Weights of a small transformer language model: width 256, MLP 1024 SwiGLU.
Each number is 128 + 24 x the weight over its row's rms, rounded and kept within 0 to 255. Layers, rows and columns count from 0. Numbers have three digits each. The size before them is the row's rms in percent of the matrix's.

# layer 7 attention query, 256x256, rms 0.0298, rows 0-63, columns 32-63
062:119096155125114114126081162159149133119108140094115143146108136156146133126130137149133134159127
082:124104153119136144138145110096142113122112168133139138120138117132158102112118152100124111079109
085:133131138139137101165076138166112120107136120136147156123151118110111150101140121096128123118159
088:152127124107118112110122149160129144171138140139130140160141156114123139143102166112122098110097
092:176099123149115144128118140097160107148152121109150134155152127129112098139120152167167154101138
067:080118139103169117119141111164165116080116131130122136078139146127116187146134138135173148106120
083:137141108155129120106115119084101119128120111128097100161108102132118139154170137164143173114168
102:120145088130094115124149117136150118176109112123098111127169133154159098105145090136144134137146
068:117134097092115096136122121107164167114169157129121138129131109137142105156179132165123154090181
100:135107157125117146117136136138122113141129099092184132139125131118121174135138129103140085100147
103:132136113112109123097138145103177133079100107147136114107106090127127112187107122089109083119109
101:088113091163095171160164119112134092131140150159114165144118110097149095097166133147117142147112
109:150097122158106106101109120099112151127159085131080099133128117145089077139109141128116129126105
100:176114102125151107147144160110095132142056120138127171088147102146160146150128138110110112124123
100:116108105160145061135126108091093121099097098119152131116133142111123124116171088160156121142152
134:177122123084115142184121144096131125102137149132089098124126166109115137106157112126122164145153
114:149149107153131153097146083140121141150145120150096130103124147136107115136168170124123122128108
088:151135123143181133091156124094163150171131143128131072070124120139122140115147124114118134131093
064:151107166128129085121131169143144109131121209070146125135117146136120127138071142115098117097102
081:142147100143135111142133117127108113105113088119090155173127113109135140156085123135103146122130
073:135119152149117130134106124128113150093086099125140146156104142108097128154126176094130142100165
121:115136126130166122156136123113129116103102128153150153095139140113139084135134119122100152095164
071:181125106091127116144134120134118140090095094114131094145095136122199136119105104082120099125101
096:039160113118112136082125109147119165105138132116141137145100133136134163139139113133129156139176
097:161087116108126139119087113104119116090131106140157135152126160166143171162147133122105144169141
095:115100111139133116119106109092090122127115143140138127132148105116122105159158134172082128124112
098:133118136159099162125144118163155140144164081096125136125137150144124143159134119155093139139101
189:144129122118133140097135121107142139155136132144110103101142125101094155114174090114084133165102
107:101110107109121113071137167139117119092155109104117171128076122171148148123154075153114122079150
125:096124145153145114153102099154125127129087132094150157168095133139139110122122182122197089073123
101:150100126153123129106110145159103159126129144172140148103107099156147098149130126123157145138146
108:139169094128155141175154098118130191122143074128118140159147170121105086140157127129150184146123
070:117099170095134140125160136118121122133100188137106167144171115139178142123120105155116137186116
101:161147130125134124143099135180125106125104136115104123128100110169137142130126118139147126124147
101:131110108114105117158095147180139107102174151175103110110121121156118116105120166122111135129151
090:118122148131078141127085141150131154147156125128144130117152109121129125119124088127117160113160
099:104105164140160127151188123123128104108120097140138112124123081152131094162098101128159124117139
084:118191116101120108136079132143091093093146175101108093107105093119119155113119094190141170158163
103:135137129093171149146154116144142137132152127093122145176166155118146119179112128103092121144158
108:088107134122128124134129115141168136109154113110151133086132103128114096112171137105122099133141
086:126095125135150152135112109120168078141128131142104126136114121171110154168163061123169120141085
105:167148107162156119163147121090141086095100172144124123124144106158130140146139128147110100131101
113:109118116090143128067157120176108121082151150109127150178139132119198099132137116118160140106119
101:154080114104093108154166114158090134114158105156092144153124151135084130092096129135158145125170
123:133149132118119107154083128120112176125143131108134105166148134103124110135129100164117195136083
104:123148094147144131098106142118099141087116142102145119147150119101109099116115150135150153113114
124:131145121085134113117125141149099111138132132067115091112119135129150143104158060155109106150105
127:153131119148143133162126115134181212138134120112163158106187159087142124133105120101119122121087
094:116142093127170135122157139104141096085123109144157149106118143121129135135135111118126114112168
096:121121099147157126126098158113123147121115119099095106068113133119114089087135147138171144174166
082:154109116157124130103134110128102109138137114103094085140090119158106127133134124095098102141128
091:125134078117126097170120095171138113134144113138132101132109152133124080158144118137112130079148
076:136150156126116150095091114113094114110126145129153187116123125096085134120112173098123148118140
153:146125155117092119111105155115124129134129158133119141097103141130111141106144101145127097169140
089:151175126110103112121099139116088181107098139111148117139109124092136127116145109093114113107135
102:095093116155165107147089125086145078127127121160109119096106121152140083166145119120122148151147
091:129104107137130111118108133148119155164106106125177102163161112130172084124118129112143174112170
103:118069139126115132149125137173115120129102123134115151152114106154121104146132104115127163126136
110:141120137076093102104123130131130155065131147140131168090118136159155102117142132110121112135116
140:086093113124144134151154102120159124121141100133111149120119148108174112098114152123144114085075
114:126132105135164154125135145098153174126117106121144140172134082157130098148108158103114106104131
120:099147094146106140094148079159143156099113113135113124097089114140132131138115091121136153128134
113:099118148125144162125124133172162136119079123138116134142120107136161106110126162123133137127176
111:125110156160108138153165130088162151118124118074123141143147094135139106115142145101103100145159
# layer 7 attention key, 128x256, rms 0.0298, rows 0-31, columns 32-63
111:123141169105108122150103162100126128122131156107097092149095161132127111123122099105142128075146
103:138157154098161149147172137138115163132082132144135121100138150106146114154128158099098129122148
106:137146095155145101122149145127161163128156160096152131125112114127133116114158144138087104148115
088:169155158155165119127133137137085135122113087082094127131150122126152160110116090147127109127116
112:147100109119085157151129071136121128143066167111079089102099143133145117126133135113114136100111
092:172123108116102152152162107113153146134140092151157126098084125151117137123115143097122081121131
090:086128150121184185149115144125137110087098178145090117116094121167142117117142146126163125091103
112:106106099132118182145156116112117118112135099176114150155095147110164153127138113156124076105165
123:115104087102151147120121096144124104128159111143158107149144106149130146148093172131147114140127
112:099125145162113086127134155110116140115153094137086138137127150104135133095146128114072131148112
102:181151153124166113097141117106157110111128117135093091104146183066110114088145161127106149147104
097:109147181138129105113078162181138190161108120125134107181094131118140105145154149120109132078090
100:105134196177122120150165129146114122129143122107135115111095149083159132071127119113141099197109
106:059141136163114154125126082141102134167138116119081080151185094126149126135168126098143147077116
095:091124110165131146120057111147121108145136146163055143145100120142125130152128150148140113107109
099:109112086135133135111106142178100103157117123169107157114112120141146106174141144138124095150123
091:098157105143096130150096130165131143157101047144167108142111141144112151113135146120115155163154
107:097093118129163136110178126129101112110149143120120142146148143168135143119126135145129089154145
099:163168149104166130153112168106106131111136127124118132117136111148141095124154146090137136128112
106:138152157147169107177115113144106124091145169102150151138130136130095136130129120138117130130090
106:121157179127119152137134174150115136145122086154122151121145117099126117171152085133136138131082
106:167130165164149118129115127173097155141086138121120155157154126120140143142113148127127181104126
101:115155138168120094143163198138116169117125153145148137168107155118132085130154091155123147116121
101:142171163134111096117098141104118133189146086158160134125166119124141156140082134098123140098111
084:107121141110125127164133154179152162156122105131135107115113097152112133113150132140168158146182
099:123152156144105147170132115123115140160115130108121122149122092163100170134135138136115135121096
106:106133102083135156157161124096118116096124128124154142152124119132129148133157121169159130152106
098:144154154122105151154104181122159161118136146110098148132138176110122112126121111137145145175101
105:100162099139135143184106106112109098156123117149131102120141108095086118101109188124098131112150
109:093146138156153145120118156150076132123152126108066146127122159140109129128167117104081122137123
103:147109099115148142143159129113143122149140119120135130196150104106127165126123124134108157149133
106:127088146128149114096116154130108092129106160147132129104126143137111164151108108117125134095058
# layer 7 attention value, 128x256, rms 0.0297, rows 0-31, columns 32-63
098:145127122147103120144151138160106136096106117130140122113130135132127098125143134131149126151127
099:168155087131130120098157105101125152071136122088157090160121134157099112138178135125131108149125
088:161151165109079137143080110128104140167118118104129172113170102142110133144157128099103147163123
095:121132127100105090092076124109135118109083140091163085142073093125115149116112126137087144127137
088:130135096097120127133125094128091073135169138150128143149119152158091103111085113109103133118106
100:127164140117151134152120124135119144165149121120116131082099068126148179136137128161141100144138
093:137124155128163137136124105142141125121127136095136119134129159148157117103147133111119108114163
095:088114139132155142164120120084121097130103099083081101111139117093102146122095123147113157157146
104:127135117147151116147148126104094142139109118128134156110156119180149144150131144117130158142137
096:099117122157181112180143173127114157093158168097144152145102146093137149105138149114126167124119
098:143139097139139102137115145132094144170144129136137103178154096135091126137129112086141093105136
090:089155138108111102130124119106118158104144128082170145120123170125152133074147055113119137089121
091:134145145101127074130092078166114107161137110146111166135119136133159164130162134133152141115157
091:189110125140092128158080098130127162140095123116176152156123144095134141092168102098139160120153
088:178084164116067141148111158169110109141155101100125133149119185096165121150094154139160124135108
091:122140159130166130070179128136084156138155142151101143119105162148154135153097128158093122086164
096:108115116075158149127115137118110063132116086110135126099115132152099171131104106131141113101132
086:135136110107113120173135101137080088121135124104139132137102132163133137161106152115156092087135
093:128141103143121169166104121128096077132174169125128122152138145088180114108098155131094140103100
093:176104094109165129120099128154133141112095119111100167165128099175136128123163126105142147112130
097:118150159106134081159154133137091125115112147083139137151117143109138094139101168146146216142118
092:165152121132110143118133108083174058058135137140127090141125153101160141093141145153152140128116
092:132144134128152120150090139097140137129116114116117105087150120168103102134109095135168148137130
098:138129146106100120091135148150132095113114117141125091159118149175119153109162129106150127141095
100:135147131095093114123100115138129130129132115113143110147129125132163118134114162097141148107115
087:111134130156151130166159132131084110098132134109156136109129142150132095167126121133116112118167
092:116113143154152160178145118080154155103128136167107103102168128101136095134107152142147143141127
095:134141168161138130089150122146136091145102104065100105153127135140076196183149143137125119144123
094:112107117094099160122136154207095100104121114134126112141099168117144150114137111133110097085138
094:141132121127123105211070105167093154154139133154132085124135112111122088140130147162115069171151
090:104152065146122163122112102151113141124105095119095163131153131137099124139126138118127134123130
097:142098095135136147096149147129164156072147102147105153091158165108169134097105163170153106096136
# layer 7 attention output (transposed), 256x256, rms 0.037, rows 0-63, columns 32-63
102:111122107085147130116137156150128114095121082147145084156160118153145132116128121170172127133144
101:097117087104158149140169125136128100139110081116138091131140128135114135126138107135104170134115
100:115153144115074109123084107178102137121136174108211121161125119074116090127142106102068142179132
102:109163157094132145137101175130088159165115110115133124089115100139139103115163121111085138141169
096:109080099121113121136126097116106105075116148157112118124142088155160116134124153086109182154132
095:100146094109121144180130169151122111146174096121168137102088080161087134125105119100142095183134
107:119110171122091099167128128103156170129168099135134104128152152113109142064139102143111171099121
096:099130111147125134130128122119134144116118105082151148145098122148096148137165149147108169121127
106:141112152157187169121139141145122128120083116105110148157112109148112184123126132105118134100137
101:084128137137112156135122138130154117118127143136122143140136136134132172132150110092109107110131
095:100135086109114097135106121130137096193151112129117118124138121117108106113172166102125149125140
094:106137161114104105150139117158102169093166108163109129137133119159168129134129127136139134136125
093:142141127180119131135098096132101121097150104097164163120147113150187100073131111128157146075126
101:152114119128120090103132149143142096078135141188119105143138120079133125136119144136169165127127
098:138119171120087133115113149121120100181147097134133131134120115176153094103096136134123165081092
100:115095151148178091106138112147144124131171116132181139100104138128153154160123147151137149127132
107:142139126097135155110121105107099143179155148095134146132108106111158139108204113159184127128075
097:130152140112150139136109168149150139095154125125101152082124129107175128100128104101116135090118
101:170126117112169127134152121125130106119133182178133146112140148150146127094089110087122103091060
095:113120119134121109118149135139123107077141066153117079115127106123138102141111080122132142143156
104:082158148104091110164147137158128139092159123101185134115077143141129144111073162133119121112163
098:160150173121136106100106155111185117105120167168093122134114180140115110147144100111148114123109
096:123105100148098106132139108119121160133117146133158107070138134143097107093092112103173100111113
096:148147161112116105197121123139158061149170138070141144143149122132105135095150131118110101146133
102:154120099113116133129105110156171148172101109144147142140129152148120130111161152120125121154138
101:138123157083109149128064130121099117135111069126120057117099117145128122169131112108176126093137
099:167121152125157145120156118165111121147107123091143110112118132138110122124103163120132152141128
105:116124146131081137092111107116116123166180140102110148118140116121090107112119115116090158134100
106:077088123119078107105126101154102141166149112156138121128100146129171103154099164099112104130145
099:138119112094132135124167086170143153105099141128112133140165152102107125104135113095094128145156
098:134145101150115168109117128162111116087158074112126163149131133180133134121133115109136180141152
100:143095097160109128118139169196117141105126094124087102101097135156142118133139159120095115111161
096:124119153165129126154103140158149168103140153148132113122119119106182141122152145124137146130110
097:138159107170161155136145102112119190163140151133175149127133137124105152122113161131130138111119
091:100140149119143123116124110128098115130137119123129140121135151144152143069158137179123132141133
097:131134101139135145123155162094163160139146133107118149125122137125121138144102143116151137055145
094:175144111121124139093091148108140103164105150130122135113128149132112139125129094141108163133132
098:125127151128082161142141164138128113116138126087159135151121080109117116099123165164171107145143
083:125126128056111128131151121152154123088140129099175118095136111123104110131143084146095138103132
097:134154139096138135106166105111120131141141172116098168122093127133080154114120131122083098121150
093:126125157114129128152102132098156152130107137135143115121139141128118129120134134141183151125099
091:144144149164119136140123124100101154114072157148130152134138130123098124136093133137139137158101
096:108053158156150105125114169141176150082074102140130106164098079071115119095126156129154129153112
093:122133132192159155132165083138131130153169129072117151114143156129106174134112167176133076113119
096:133131153160128128120101134117131149174103123148132128097143118168191108181083119081180061118107
091:135128133135103109133125133127129156096126122187158152068159155118141130096127078087173103129153
088:137108103147138114109146149149108147137149149130132114107132129119086137084156104152108117132149
090:125091115088130171151123207073153143149130127113114144132153105114119072090145090162129151155121
090:162117155158141156123157138098151121134126137139133143139136106216106111057087152095089094150141
088:116139091087119101128126098130127115132113108037131135149109103127139123139114167132119117114102
088:069126091100129096131128123134122112126152099106136125108118071126138106083122148137104067116133
095:167133144134119105151087111095125141153138084150111140129133159142143139120139107107181134145067
090:123135177160115142115120118151136134141138173129124156124124187100138121139105176136129127132104
094:089137074156078099174128040111146143112148126167169099131153154146122106116102162081128098128153
091:082105107116120100106130109148118135099159141136094148127096174101098141126103132105105099159146
099:131091153153125147117161142107165125139138113128117116140126162130126116126108099102130111144146
099:104179135156105137136124144130101160153135118094140105127125165079169120126129133104139133165092
089:175147118132144174149171115172138154116119089156109157123152178127126121116149140087141104147138
087:141108105152081124153125125158128121100143133158170149102117146098161090133137116158123125127132
086:138130136112135122097125138109095133103152130127120148178129123121129139142107133127157119112107
098:155073075133130151120098115138155124095093128110122139083113114144133128113150107145108130105128
094:143119166131141078098126114199136165089131113128134127141087100114148145129155133146136133109130
088:126135084133140097167100179148138140113117148107162145178120149099142134100131137156157161164125
093:155130111057096137090112134133182147182115087143106141114147164180163132122096153155162139071146